Each number is 128 + 24 x the weight over its row's rms, rounded and kept within 0 to 255. Layers, rows and columns count from 0. The size above them is the row's rms in percent of the matrix's.

# layer 11 MLP down, 192x1152, rms 0.125, rows 0-16, columns 576-767
size [108 110  98  88 101 120  90  98 101  92 107 105 103  97 101 104  90]
[[170 116 126 131 137 111 158 154 139  88 136 149 119 160 173 167 117 154 120 106 143 116 127 166 200 131 127 109 149 164 126 119 115 149 145 151 110 127  98 123 147 117 170 123  56 155 142 132 146 128  94  64  84 140 102 135 129 121 114 137 112 145 120 107 131 112 145 171 173 118 122 139 129 137 142 186 111 132 135 110 114 109 102 155 137 126 148 138 122 108 117 146 115  89 170 104 123 143 149 118 145  98 104 105 115 135 124 124 114  90 107 124 148 142 153 126 137  85 176 115 133 131 138  88  90 105 123 118 107 105 115 142 171 118 174 119 124 132 104 115 166  87  68 143  89 118 130 126 101 157 117 101  93 102 162 100 114 135 121 132  98 195 154 139 112 189 147 130 178 162 170 164 129 124 124 122 111 143 150 127 123 141 123 109 124 117  57 120 108 124 101  63]
 [136 100 118 144 130 130 154 146 163 182 152 148 176  88 139 125 106 129 156 137 103 161 106  90 136 129 128 120 127 147 146 131 111 123 118 147 126 130 215 156 153 128 146 114 131 137 142 148 126 134 172 143 124 146 138 100 109 106 109 153 111 123 138 141 129 112 141 152 131 103 135 131 192 127  95 148 149 120 172 137 144 202  97 133 115 126 136 108 150 119 119 127 136 140  92 123 128 111  98 180 115 199 195 140 109 122 131  91 135 172 155 118 159 120 174 125 110 138 142 106 150  87 125 141 126 113 130 143 136 111 108 115 122 132 146 150 102 154 161 194 132 131 171  82 155 175 143 141 119 130 126 152 164 135 138 157 109 130 146 137 156 136 112 144 167 168 152 135 110 173 146 119 150 149 128 122 131 115  83 176 162 129 122 136 120 101  93 130 111 185 172 149]
 [106 149 121 155 141 142 138 124 145  85 128 118 131 102 120 112 140 117 130 153 133  91 133  74 136  72 128 108 146 143 104 118 134 122 100 108 102 108 106  99 131  99 119 104  94 113 149 133  69 120 125 117 153 121  96 152 151 122 154 118 115 107 124 158 115 118 112 125 112 134 117 125 133 127 116  93 164 142 147 149 144 127 112 104 139 109 122 163  92  78 119 155 105 115 111 112 155 123 176 139 141  83 148 127 115  87 134 104 114 134 109 122 101 124 161 139 131 125 128 144 115 174 127  88 180 129 115 169 107  74 141  87  68 131 159 102 159 185 146 137 139 118  49 150 110  84 133 119 135 122 119  71 104 163  94 116  99 165 121  98 106 141 127 131 116  96 115 171 140 114 164 118 114 133 115 117 132 121 139  94 140 124 116 127  66 106 145 103 132 136  76 164]
 [168 108 144 149 193 161 109 130 126 115 120 129 109 155 150 141  91 103  98 110 137 161 153  97 129  95 140 125 121 112 149  96 163 128 119 129 110  62 141 132 145  87 100 122 126 147 142 135 118 145 136 127 187 118 110 137 150 123 160 126 108 114 125 125 126 184 134 120 128  98  96 144 122 100 145  57  99 130 126 142 133 116 143 136 105 132 119 115  96 129 139 180  87 152 115  54 127 129 149 113 131  78 126 109 149 136 136 126 129 138 101 134 110 143 154 148 154 149 137 103 143 139 125 133 136 199 129 108 117 101 152 138  89 104 117 121 107 158 154 128 120 140 111 150 169 105  98 143 147 145 123  98  99  84 110 129 119 103 121 118 114  85 107 119 116  89  97  92 105  78 116 132 106 136 111 146 140 160 135 141 105 124 129  85 137 110  66 108 133 136 135  75]
 [131 161 142 126 169 109 132 158 119  74 118 133  67 161 135  97 122 114 130 127 117  95 119  58 117 196  98  92 133  96 105 158 157 114 116 133  99 113 138 154 108 125  96 138 127 132  96 109 122 124 141 100 116 134  99  99  88  89 136 122 108 120 141 144 120 146 108  75 130 113 148 124 109 117 144 120 157 143 128 158 117 139 145  45 101 139 122 172 145 140 130 166 109 119  93 154 149 145  82 117  91 141 158 132  97 104 147  91 120 170 124 111 116 141  98 148 148 125  99 154 102 125 119 110 138 135 121 128 126 134 129 125 172 136 123  97 140  98 172 134  97 154  92 146  87 160 140 111 130 177 123 113 106 104 109 100 137 113 102 130 124 111 132 115 110 111 123 136 161 145 129 124 114 127 108 122 145 102 113 113  82 110 156 140 120 106 101 154 175 157 120 152]
 [178 122  95 119 159 174 121 108 133 114 136 105 120  91 120 101 162 140  73  83 139 132  92  94 136 122  71 111 114  93 104 132 144 106 107 112  97 127 130 114 114 112 129 130 102  88 137  96 139 133 138 119 120 104 109  96 148 112 137  94  98 133 115 119 125 101 131 154 111 102 117 115 148  99 118 126 129 117 118 100 126 138 127  89 144 146 113  89  98 123 142  98 116 112 155 113 116 126  79 100 162 130  84 121 119 129 104  96 136 137 152  79  91 115 121 133 135 144 106 122 110  92 117 114 130 130 139 160  94 155  99  90 137  99 140 102 165  99 147 114 143 130 150 118 104  97 130 128 133  90 145 159  77 129  91  81  91 132 139 141 131  93 192 116 123 153 138  84 116 126 139  95  98  94 116  92 132 122 119  95 123  95 134  83 112 153  91 120 129 148 119 123]
 [157 151 147 120 110 142 139  79 143 107 134 135 127  89 149 142 170 124 185 182 155 118 166 144 151 174 158  98 143 137 184  97 119 131 119 102 150 126 120 126 153 173 125 119 175 111 125 107  77 148 138 114 133 135 138 142  90 154  99 145  97 156 149 139 115 111 144 130 134 159 110 125  98 134 132 110 162 149 123 174 120 113  87 128 104 118 117 127 129 143 132 111 137 103 107 156 136 124 154 123 186  99 138 142 188 173 145 170 132 139 128 139 115 183 162 131 132 109 140 103 156 125 119 149 125 108  66 144 165 136 141 119 137 116 134 154 120 112 132 126 116 139 127 129 151  87 130 134 161 129  94 138 145 151 118 131 160 156 158 169 123 149 125 158 105 132 121 117 117 116 120 122 156 146 168 142  91 104 109 158 125 122  98 138 143 123 149 168 128 148 155 174]
 [115 127 133  97 155 106 101 154  79 175 143 127 137 147 100  99 106 139 104 135 114 159  78 142 130 203 141  92 113 115 122 139 131 137 131 152 113 141 120 104 133 158 151 106 139 122 125 172 103  81 108 114 127  99  99 125 133 107 110 130  74 136 122 129 136 132  66 121 112 120 131  92 108 129 114 153 110 149 106 115 103 119 132 145 113 137 116  81 101 144 146 142 107 120 116 132 138 147 100  92 154 104 119 124 107 116 104 143 114 123 116 123 136 114  81 126 138 111 138 129 112 112 118 136 123 122 121 135 145 137 138 139 162 136 198 131 148 145 184 138 145 105 143 142 140 196 164  92 108  67  88 132 165 156 151 102 123 154 143 126 131 110 165  93 137 134 130 152 124 146 114 151 115 117  93 121 131  88 126 148 121 140 119 123 153 151 150 185 117 112 138 112]
 [107 117  88  91  88 147 143 105 111 115 131 111 125 173 161 106 121  99 150  96 128 131 125 105 105  84 107 164 122 102 107 151 153  71 121 109 114 175 108 193  90 153 114 128 205 135 116  72  92 131 104 141 148 119  65 127 148 138 108 116 112  92 122 125 136 108 136 101 119 110 121 134 141  77 107 171 155 136 130 106 139 158  94 136 173 132  90 132 165 136 134 100 137 148 102 168 141 113 110 122 137 152  91  71 128 147 107 111 156 112 105  77 124 109 101 129  85 114 144 135 124  87  92 108 148 138 121  88 120 158  99 150 126 123 134 144 135  94  88 155 131 123 134 105 122  64 146 104  80  89 146 146 123 133 131 113 132 159  79 166 124 145 126 115  91 166 125  86 164 157 118 107  90 117 166 114 125  87 115 108  99 119 125  99 126 102 150 137 121 133 100 135]
 [175 124 114 164 129 140 118 108 159  82 123 123 157 123 124 172  70 118 112 143 136 163 143  95 138 161 116  83 120 130 139 145 151 136 112 122 146 137 136 146 102 101 129 123 119 111 114 128 132  67  98 132 119 150 184 134 105 126 168 154 122 119 141 144 149 117 140 163 149 129 151 130 122 137 130 138 108 128 172 177 150 104 145  93 129 124 116 117  74 115 123 152 122 133 181 111 124 146 153 122  22 108 131 157 126 125 129 126 110 145 116 111 118 144 173 137 140 125 125 155 145 121 143 122 115 129 136  83 147 144 129 138  98 119 114 156 132 133 149 136 117 133  97 142 134 163 106 118 141 193 141 128 111  90 112  98 139 108 116 121 122  98  61 135 137 149 125  92 110 132 111 107 115 145 112 128 171 152  97 140  98 120 151 136 121  75 114 164 142 127 157  88]
 [ 84 141 132  95 136 147 110 103 119 143 123  95 124 118 155  94 135 144 129  80 135 139 151 146  93 177 102 114 130 112 100 119  99 109  74  82  95 114 155  99  71  96 107 159 105 122 126 137 125  93 139 102 131 117 180 129 118 153 136 120 147 121 115 125  94 122 124 110 126 125 107 115 132 124 139 161 108 105 116 145 114 148 100 112 102 106 113 124 116 139 112  99 134 110 105 159 133  83 101 111 149 139 121 105  95  98 127 121 113 156 146 101 105 134 134 146 147 160 102 128 104 117 124 100 150 115 101 145  94  80 100 120 105  95 112 108 180 114 156 108 132 118 149 113 138 158 145 153 146 118 130 148 117 133 111 132 133 144 104 104 124  85 166 135 110 156 161 212 127 113 163  86 124 120 118 115 133 129 110 111 124 108 142 118   4 136  89 117 118 128 133  83]
 [117 117 114 141 132 145  92 152 178 125 140 109 129 103 138  62 144 135 144 130 144 150 138 132 148 111  87 165 113 128 124 155 137 157 121 153 146 124 165  92 138 150 123 105 172 157 142 147  81 166 141  28 140 101 138 157 144 111 180 147  88 124 144 127 125 140 125 105 106 118 144 135 125 135 154 180 196 106 124 138 129 149 117 128 147 127  97  88 128 128 105 134 106 131 138  85 111 141 134 147  80 141 172 172 151 127 134 138 113 107 131 139 115 116 139 121 150 161 119 120 144 156 151 111 117  94 138  94 124 118 118 145 173 101 102 149 121 200  73 161 132 154 142  81 143 129 124 144 113 177 123  98 136 157 137 139 108  80 136  92 127 104 116 145 156 130 112 169 116 108 145 116 119 129 167 124 132 104 131  99 140 145 110 114  87 117 122 131 131 125 139 152]
 [143 117 161 155 154 114 118 107 108 145 136 138 124 160 152 121 158 130 129 139 148 112 132 125 100 135 150 127 128 118 128 123 117 125 127 155 147 117 112 199 124 157 111 104 114 140 132 124 176 152 143 146 131 145 160 121 133 109 128 139 135 137 145 146 123 126  99 122 131 121 150  91 114 105  94 134 103 113  97 110 161 131 132 160 132 140 130 130 137 135 117 129 138 126 155 135  90 160 113 121 115 128 124 137 133 136 150 158 136  96 126 188 171 164 106 124 143 154  91 184 170 114 124 157 101 151  98 140 150 116 166 160 140 144 194 157 118 104 172 103 113 134  65 139 148 172 125 150 143 178 134 129 150 160 124 128 137 125 153 133 113 155  90 139 144  97  94 121 133 139 151 133 154 132 134 142 197 139 162 174 161 182 120 132 140  99 152 131  89 100 117  93]
 [136 106 149 158 133 150 121 168 147 110 120 149 183 211 132 156 140 140 125 148 117 130 121 142  96 126 130 169 140 154 138 155 145 164 144 136 155 133 128 166 159  86  85 126 169 136 154 136 119 158 138 186 102 121 117 184  96 155 120 137 166 148 169 107 146 125 135 148 118 151 121 144 178 135 132 105 131 105 147 133  98 113 104 165 130 126 161 121  84 170 139 157 158  87 108 136 121 110 164 164 149 116 115 182 132 132 141 156 154 115 129 144 123 150 115 113 110 137 155 117 127 121 131 106 172 154 174 158 122 132 116 134 115 124 166 119 120 101 141 172 136 128 123 117 136 108 120  98  78  83 109 148 153 135 123 160 141 124 155 114 146 167  94 132 149 138 102 181 145 159 125 135 161 127 123 128 111  84 120 174 134 135 127 169 150 146 151 139 113 135 119 137]
 [112 128 119 107 110  97 128 127 121 152 144 104 125 122 137 178 145 102 133 139 143 128  96 122  74 114 111 109 112 167 106 151 111 107  85 102 125 141  97 116 153 110  96 136  90 101 133  76 156 111 124 149 149 139 111 112 163 142 119 114 141 139 126 103 162 171 138 151 132  88 137 159 129 138 147 138 112 132 126 101 102 132 145  96 144 124 133 140 104 143 129  95 124 102 130 161 154 123  91 113 188 118 149  98 123 151  89 141 153 150 126 102 100 121 128 145 113 117 123 128 122 140 108 132 110 135 139 123 141 136 101 101  95 134 152 146 110  85 116 126 110 138 142 135 128 122 106 139 123 155  93  77 147  68 140 115 111 156 137 160 150 108 114 115 102 147 130 125 130 123 135 109 119 154 145 102 119 212 121  94 116 106 125 118 134  71 162  98 100 105 111  52]
 [ 33 134 164 125 162 136 133 133 109 187 140 133 114 145 156 125 153 120 186 143 120 146 143 162 134 173 112 147 113 111 132 153 126 151 135 175 142 140 115 108 151 152 159 152 164 124 141 120 131  92 123 144 158 110 182 172 148 107 145 130 153 135 117 138  96 147 127 106  99 124 163 129 128 124  89 104 142 127 129 141 117 149 111  65 134 138 149 124 124  71 100 167 117 206 128 166 138 122 139 113 120 194 127 140 160 149 161 169 116 120 155 140 165 138 116 134 140 130 151 164 124 171 121 127 146 107 160 115 117 116 122 160 125 151 115 133 112 105 136 116 144 117 164 122 144 122 118 175 160 101 121 133 153 217 110 133 157  78 159  91 155 207 159 131 137 110 118 133 145 156 204 166 134 117 116 145  78 144 171 133 138 146 136 148 183  87 211 163 129 128 159 156]
 [102 105 126 132 121 115  81  95 118 147 138 160 151 142 121 112  11  99 111 172 124 106 101  87  87 120 132  99 113 187 172 139 153 155 157 116 127 153 138 109 140 139 113 137 136 115 165 152 127  80 145  74 123 144 117 123 152 109 131 122 149 115 121 115 128 173 184 132 151  96 144 131 127 113 190  84 139 123 133  68 146 135 143 129 123 143 153 157  96 131 116 145 146 143  73 117 138 129 169 127  24  97 186 107 112 120  68  93 120  93 136 136 100 140 112 150 119 128 115 132 116 130 128 130 167 102 123 140  99 126 141  97 155 105 140 101 151 148  91  83 142 130  91 169 114  89 134 172 136 126 135 124 153  90 160 130 114 103 104 132 151  99 133 128 155 110 114 143 140 113 119  69 153 109 130 113 140 146 150 147  74 148 131 133 144 145 184 113  99  99  89  57]]